From a checkpoint of a small transformer trained on Wikipedia.
Architecture: RMSNorm before each block, rotary positions, untied embeddings, capped logits.
Training: a variant of SOAP for these matrices, 261M tokens, 3977 steps.
Each number is 500 + 40 x the weight over the matrix's rms, rounded and kept within 0 to 999. Layers, rows and columns count from 0. Numbers have three digits each.

# layer 3 attention query, 512x256, rms 0.0802, rows 35-63,99-127, columns 128-191
494546507531523491522459512474520498493528530516494526536545509464509470517445517512454583451472504439522529537442464482505517469461545543472467517462446517494473544472509540491500502504596484
460530569453480537550546478532409457480481485528502473512580511488505545520493561521525523480469518555550509486478458504464489504506456496549490482491471472613518470512470487487493440507486534
516450440489509555561482439560459514431559530487470463512532573474461486499509496491472515466514513514532541468469520502465474475468578531537490448531487511517498525473454481532428462516470516
550507528507513523504511534496577496559466530527440558467507529509524468469434520555505457460561521483465595442586579509511505532498517444464459592516498493514463502511486478507549479486542479
516459437453467476580465408455451427463492568469488510507448588417468456521464501488511458491529535477455502504405485468545557452496491412509486531486506503507539524487537413587442549519562560
498444342524468508493524459481420461464534432557545451531534500461385513566544557426512481468471513559491492419436568547520509561532437601499454528600533494482489509462577550552560570454482516
470456460514511487475592464597476418544519475488494496532506424422482486497459460472484505610534459524470456527445469490476536540523523503494448472474532512511469448510469488493500537463483524
530479506453543486503459475470489477525588476557483498460510499481470490541491550520522531482564476581419480486535529470479462385493510533555447500470481458501491518541522444528508537485467546
481550474529472505466517572602469493447507497467499437475396525456477450516462449520419470449593518541424514411561493454437455542514500418468455543520540531475563541507546488538473541545441564
528546465484493445516560459583400505426540553544502524505460423547381468530536550519531522463513439534562549463499492508542489561474495512511432493464492495496415512459512547514472477480480507
553538531484450477501521513505550463451592568534469494518514461601523504529512496511461537509461469448438514440516513445441485541536524450485476487458462554530486535558434527519518489455500502
458448531447488560571479572593513543483533474507538642461524562443504499432518466399460484465478542459504443517604478477479546496519462512544483550563535560518516495494565513467532495490522538
521548540564510523464515453541485562481517483485422542544546480513502491484393508522494504485513463490529504450478519479478521455528519399485547411500536600427528489526427555448496519498460532
468487571480460552483437512566496484470506463524447461441586456608439491526470455469476501456518546510476458522480479437544454473529535543522587462518538484542486555496487529535455445504516479
529543476463478486461545549545533450546487477490464543504505477537479501553529500459504522467521540492433582491572486488458498456529497474423508480510531564476507424476472519555497511507434436
528556519497481454563502478470483463549496535545463488401476467496472462584538490589492437440459455546457593528466504509545516441537476471581423465463496476471574536491471441491506458521527522
427546506515501404563504466457453503482501593499517494454510518416451445567445539561511458448489511538486516530503515522437566531536467458516552499535515575471527459463561509475446515437460476
534555541485396455556511491498506457546501531509528486474472524505505475562437580522520441536506471467591501494559538511442519530453528607491441404529542531488565478508487509496565449479543431
517473520465525453566510405436539513581415470525566488584520487489526577435484487475498561533486512552497530534421501477555484465546526448495489505408455517580530468492428487465466469512429598
519575554559512505501524467495506521480467483505425474523565455492440492484564542409517472506533544480503447530439567554516485537473469381439428468554447500469542478520532463500528566439581514
538493388541427478455488501520465573496588447606484483493425507441565440438521447443534416537495499501495477470441582563551454504491525573495485506440481560402506527495603470473520518465494426
420484524511517596479471471402470515522503444495534539512520560470477491443490566486510486534492530467485484514473470452482498470494491554485482495477465459440479524507451456511540513471457488
547496491532529520508460469445488504598538425498473477467437526487530521482512393447519473574482520510522509503465539439539455484503485456505521527547454531491527455441484379624519482574458493
548476446560498510514482527509448510434518483506424488566517425524482454497480427581606543538600506457501517486519416452602560479555482487455522489528446537448438445491497556538479477442537536
426515529477425495505449506496482494511515452530506463498511537547509529507511407479479496409453517554528569548617521537471498503522521444525505531429529550446478517450497521502452586515459575
527550552500479461517588592446426610538500565515474482534569527533543521447446567514538485442538456467522532518598487458509484524554488446535429469521540479537600592505465473545534463533537568
522531506571476544500412550441464510539594575477456492478402500520461459550530506464480413497479522455480510508505565472488467608480431532469449555500533451522448466466541435565533466519485528
486496433540581481577537518507510518514466490514487506527566571525464509548466493471454442441387427464470553621537491445494446480464530586582420417604541488510498485548387490624536535558428416
498499449484452442545473487517426516583521460514491463449547409525444396501463504494482439410494557591563588531523512434503522496446504515505457442447509518442483442483510517491521443459390483
511508527471506485504485487520547518489475504504490508475535491498521490472487528500484525483500477523508455564532482462523489491495486510463507563458517522503463498462497505486506518483517509
511491512455491497489465512485477524486529479464466494530487460533530502484512437522481489476539492446500516496468455488491491472527485493506452487489496527538542535504534492496481508480456552
516519453519539457507526507503515447500495485506524465467508561602499488566566529463554500572485510471468507521439591460509479487475525523512514497475466507510473503430525585546500528474494439
489450496513476529554498475490525499476510523500510503555491512476488478503470502535567474503509516497501532486545525503520502526504524452508495498529521561481417463488524484490499511437495523
473531505490483501503493531447490470501491500501500493482570527547511544510529580503540497429471468491491449536474492472517504508442487434469496509539512581542463569501443526538518496604490519
511430508504534488515493537489481501543525493515461559480489507514443514490481521505516548524526524507530531486514528509527499515565475496498521480505541451512459506475530495481473509489432474
485482484447502431478478547485471475526473536473495533509483483493466519578429498571427520518559479526498482446536510535478523475480538469501456451529509496496506486540476488578470514468540539
506463522501530526500480517490461507520480463473521547456491490497449510474541536515508544483503526517510533514514502474508487483475528497525459479508548485452480528550498513505553546474491491
490474484498495524549516515499542453524451483497537529474462496501485520482536546519489487490524552493496532477503486496553455483514476479457485500503472528457490530476512501493482480516468516
527478498520546566451495501487551461541486519521509524476485505480475475487515527488522579564485503485526542531409520486500433451513525580433503539507453536502472518531471493495533532529531464
456496557426501462482508565495502501482543497528460520471534486512528554531474492546510465440430491464510546414459472526518525514551470481524482511523465488508533529490525496491523472456566508
490491502589507530505543475501500423468451510573473525464558475479483512522478448497506524436535438530422465524513495482494494508441546487469525462464463531538502479459533501484544561490519554
496464473537512495540494434505486475520498459465468399521554488526452498444495512499555495548561433563515456511516493514527480510552486527518461514483522586468533580482447482490460467527519510
504503557504514519512531523532506517505514460478494478479550549480530563548492532467533525524478548513573495519473488466527483506506507466471520498493457495473502465450449443437482481467478527
564480465547486451508564467477502458489509514521532491439512465497544507455462482541557523511505495503473527469492549490493429479532505503508517460501458494552508531539486543452527511561462497
469521485479508524533496541527496582492491433504458520499466505531471456403503499599540437494497512511450529484508564478540503495491517554402443493545486431531506522556534489525476537510489497
454484533484557451509479493448471491482477494498464479467550487513454475530516517470468594489482487483543493552497502482495492523556475428575502430487525524499477477473495446467498582483450526
487524520487429536485488554537531531492475478516507508509476487587462516506530522476453511517486486503519475518518536507462478494481472497512460484493519499433493511444501421496490501529534501
527487488556542493535479527557493485443498456472505504527488527513511465463535508545467533564492455521514530533557484483506475456420493541394545490490400526516555560492515571496497554547440539
504440491498536550540560469469530524516475436526516474509494499513503506555542575497474478536572475521555476535505520446480564514526426456505475518457548473537471482550483533471522474454483486
470550491478578508522500462554485541468503535564462581481499534524522555494499537580451518435471491478601501493462566556581443465510467508476495511576543541459502528516564475532542517449536511
443515481534533562528526534474535441500576443492451547463486441538499498505509558512482547488524533513550501444545488529477518508510494496426514519483502509460460482453536507588461496483564498
468467527474503491470488523466545534490477515457452508451491509547544483501523450492500497486537552550552521478482507482460530530576504493440485516501526470506479501486479509494475438550478450
493500507487520487501446479518481475503499468510501511515521487505485430512441498496531513479524492488505522513512443503529573535466507510516454515507480494494577510550506479480514519515491491
465510501555530509559459536450505507471494439511584530465457515506565487463544476498566469475457494475559487535510453504600487530494492515547487531442497534466477472487527514507555581533482522
518533477450506497480438512463575522509539534513518450458461499501587501569482504502516490493535486483507513493486498489576504509539461551551534495494413489506503559548553518542441489454533520
472455556525542492559529533537581468515517523522531489509514513503491455465473520470486523478510514491513540477442519466546487494501474512545474488499493477526472509473453501533479509490432535
460520485470512539548475550528443482478520539529473491488454578478468551445424515518466521481469467505545495484529550509510525532459464438469476526488510545484514537526516500585500447446538485
579462526553521527489467465549439547548548434451483536525524490476478501476462504543485498521411503471517533473586525526567486542442514576504477502499468525533491480490480553495440555443502519
# layer 3 attention key, 256x256, rms 0.0836, rows 35-63, columns 128-191
501498500429477523490565550428474540552528455516517498491431445490486488496505533507485497503519452476480489535542525529444531454531525488548516519495541461509566544498491496509496495538482473
509504532510478507565433427516548544450478489467508496482519506474486470509500523469448519524510476474453445480539524517565454578521501487500453486513523477479512527538445476498525532475494515
497512464532469514499544428478558510469489552469459494472446464456508501506466505475500497470563478468521512522560467561564531481540462485531504546540493501444378503530493483533565482460528544
529481471455544456479490479487541487512503489553438550516505495462512475478482471491463512526478529458522450516510430531453522522476494464453458490568459528476521523519510536442443491482541524
509534542482552518513495478538510438506494460529515536521471471562461480506443554535451524495495506497557546496575531559473504521538475537466556532479486464528468496515525590535491499525526481
546503501512481539525499517458498519502469518487501485508382519471546522444520496524478524418551481496552469482520503514566492489471534521560481488462465501520471456528466463483500541498531524
471489504510480534522452464487509483453463489508577533525457506476570486524511473551559537477543498501527493518520552443520474462478522509474489504503419519580504486501565506494523468482486515
483495532565479546479601461510519445503508514451502442537499590454534497473426438474529506483532523535528515545485511533485511533533488465550530479478541514554456471497485505540447531502474528
560499548481533518504469500489465503529507481512482532490542546447473463502452514516513541548540509494529496526567539462467498452485501536484532495532514420519461530496572526485487482469502517
393543575500482523505505514492485496512538522534473536493551536495473489483518492503458465498552495498492421478542494457506542462464526443476537481501473510511515502584493457489538456478564484
530520538516517585448466506467505450513464449440489485481478507457487450426465549538542554553525534512456515522525489532508503470431482562531576491471515533478502532520474540512470454511470521
548415557449523511570438535479529464550465465467539501548478472510526564438505453468544481565538454475589483465547468565485441520479509491485547464485519480449479492572512517471446501558443493
454536521398513499523455517552493522453459479556553483439435511478444474526495483543528497509566512469528477513498538479526479483488440524468513481525466483549434506509521493534490505457520564
513461390528460501474567527504539479439427490446527427472526507454511524545467464501458527548562541481489465478472485511560435461433541459523514496490492493504458518539426503445503486545523451
479507520508507442467448474463478498481510546512537475495510544550497486444484456560519550474531496432433539489477531493540536541494489491547521539478434496502507483477460550532538526513522593
528506441496547531432474562553471456509543475482433417592454459512507503503439470513508545536489556508419502516474518505457579496588497530535564503493464531515436496509471491474455460554514521
498472524525477528506538461466551539491451501551491499534462488550527519532490538458570558478431476523531487527520505482497518551548403517422443560444483464456470453558515485583524422519505611
483515519487471494523533555470463500534525544500442555532476532505529455518551539510488514527498552527592498499453525475436477472536538492492503452431560531557453523443501459504522512511479475
454527429507464520525521480465546595559461499571541431516476520418517506454537553485542434524480485501561511575551576477475535532479494447562431544497530555445506528522485486430538495493534486
472516528484546497543504446518452523523451446529490520474524493517451496498397507432454503498463512507502578432534483447461511443521559483567458454509453476511535522489448475473483520501451463
494550496488518553483520571476518510471531518558534538465472452491460441488546473583477492491507491505510477489518492453486541475448585482464463515469505519540501451508500483502529490491500517
479515518508448514549526546533484500465488472587565533451529513508521493491523457458523455450508457522602431509563434542558564483365468533478554466494546433482523493503505488505474509490421511
451459506512509526504543475524491494491461499446545441495495462447411508478453505524540531518523534487518530535488547472505552562477464568485541494499572547431408475435516499519575531493500483
473495434472496509487500456507495517470499492502513564424480488487487484478480532547503483569541519491486547505488537520545497516495504474443518503526494498588527543453457540441464542467571527
568443552553472517522569470511497452482482527496550464501514395500504508554529521455453495522472567522542474451557474528568501541428552479494535528471454494471511530589490500478499434504494514
517534489488537455551539490477510438511495492593541554494415446450554490461473528534471410536562431428493516497521476513468523522466535494541541519482466462501444483480505497499467427459461505
456577442512507423520476521435461521562515458453489494573610514537494439526544497499503478465424545474457600423562470415508552508489519478493508566558486493476515493546472478494535466497546556
534510492428468549468526527484523457453506567508527469530449505539484500486496550544459543469471490509498535435520427589462466465442457504496549587406429503538499443531439472472409511551501596
577537464503441547503505575456420496525544492554466474507530435476601526483480476498439550553474529485490430502522592526559471459543473475468516494471408546466456541499535483509525497549525535
# layer 3 attention value, 256x256, rms 0.0688, rows 0-4, columns 128-191
537503518468489463534597415478522489474499433489490552399507486509478487484558503517504532529486455495511517519491456571561527518450503484474523498527469473491557541488496526520554514503488502
538508548558421515464522538511558451518471467455519485422487533541437499485463526548493524575565505505519462525499509530504491526522482477526470477510554494523423427565505505535473499497447520
545540460403546489523525435467440488440458495458494510389523516485549462509423505606487476495460489506520500472443422510430511505466465512500488502504527558587586503450516426483538507494526565
433452512481517569533453448475466454573489630463577541517582526428527413521465535519460486539481462505453423517556479519544385465503482531470514443520482501496493507449512528507460395422476492
513542547431464496513521523522459526517436537496503486516470495576522504539488479491550536517556510527537503424556557490504491542482530518493484499539541485522505507488519497517488468540514476
# layer 3 attention output (transposed), 512x256, rms 0.0667, rows 0-3,64-67, columns 128-191
502540566436507533493463486533504520470468489428550461512516518470444529534463560499489396458476504497499543524501488518457402497560546479496515475436480505527498454640523425517516512513522560
520507550514561531510477533485402544530545471511440439473476522484522565533409435491552483506535569436532455428471425508523476482439507413512515432517464427488512460432537446454459584450532498
426538480501614519480444620425530486549518525512544565515447504429437497501548472486590574550584491490578494549603473479440527518505531511582511498558526527489416472611487500426524491518490431
509519427537405461390516523557467494449479475550569550507493484564492540488554516529582564506479459505474490536454547500413505509514498457528517469481494549449479556479492466496514534453583490
481500457538513481508464519492468525478516558557463510502535518522509470492497474493494563492524568431413430470445543516519540493463466491540495566534543479477491509460544492493542540490466521
459535531509419556524535458514571499448529515533513518576559515529484408482519441535485551510507467539533550505548569502507540507488461482481531551456525573473544509523479492547583474546494535
490448496553462432520517423551537477541527531474495465523543518524550500492548551468464464505507531495451487534405483521514495480465500497426468491493493447507550545449485532500479542466532455
509474537510578522501463517481513574501508495480473521423460486478444473532466561479457469447496525479485572505490455519492547489503505487518486502491535437505439458521458484517526529562473480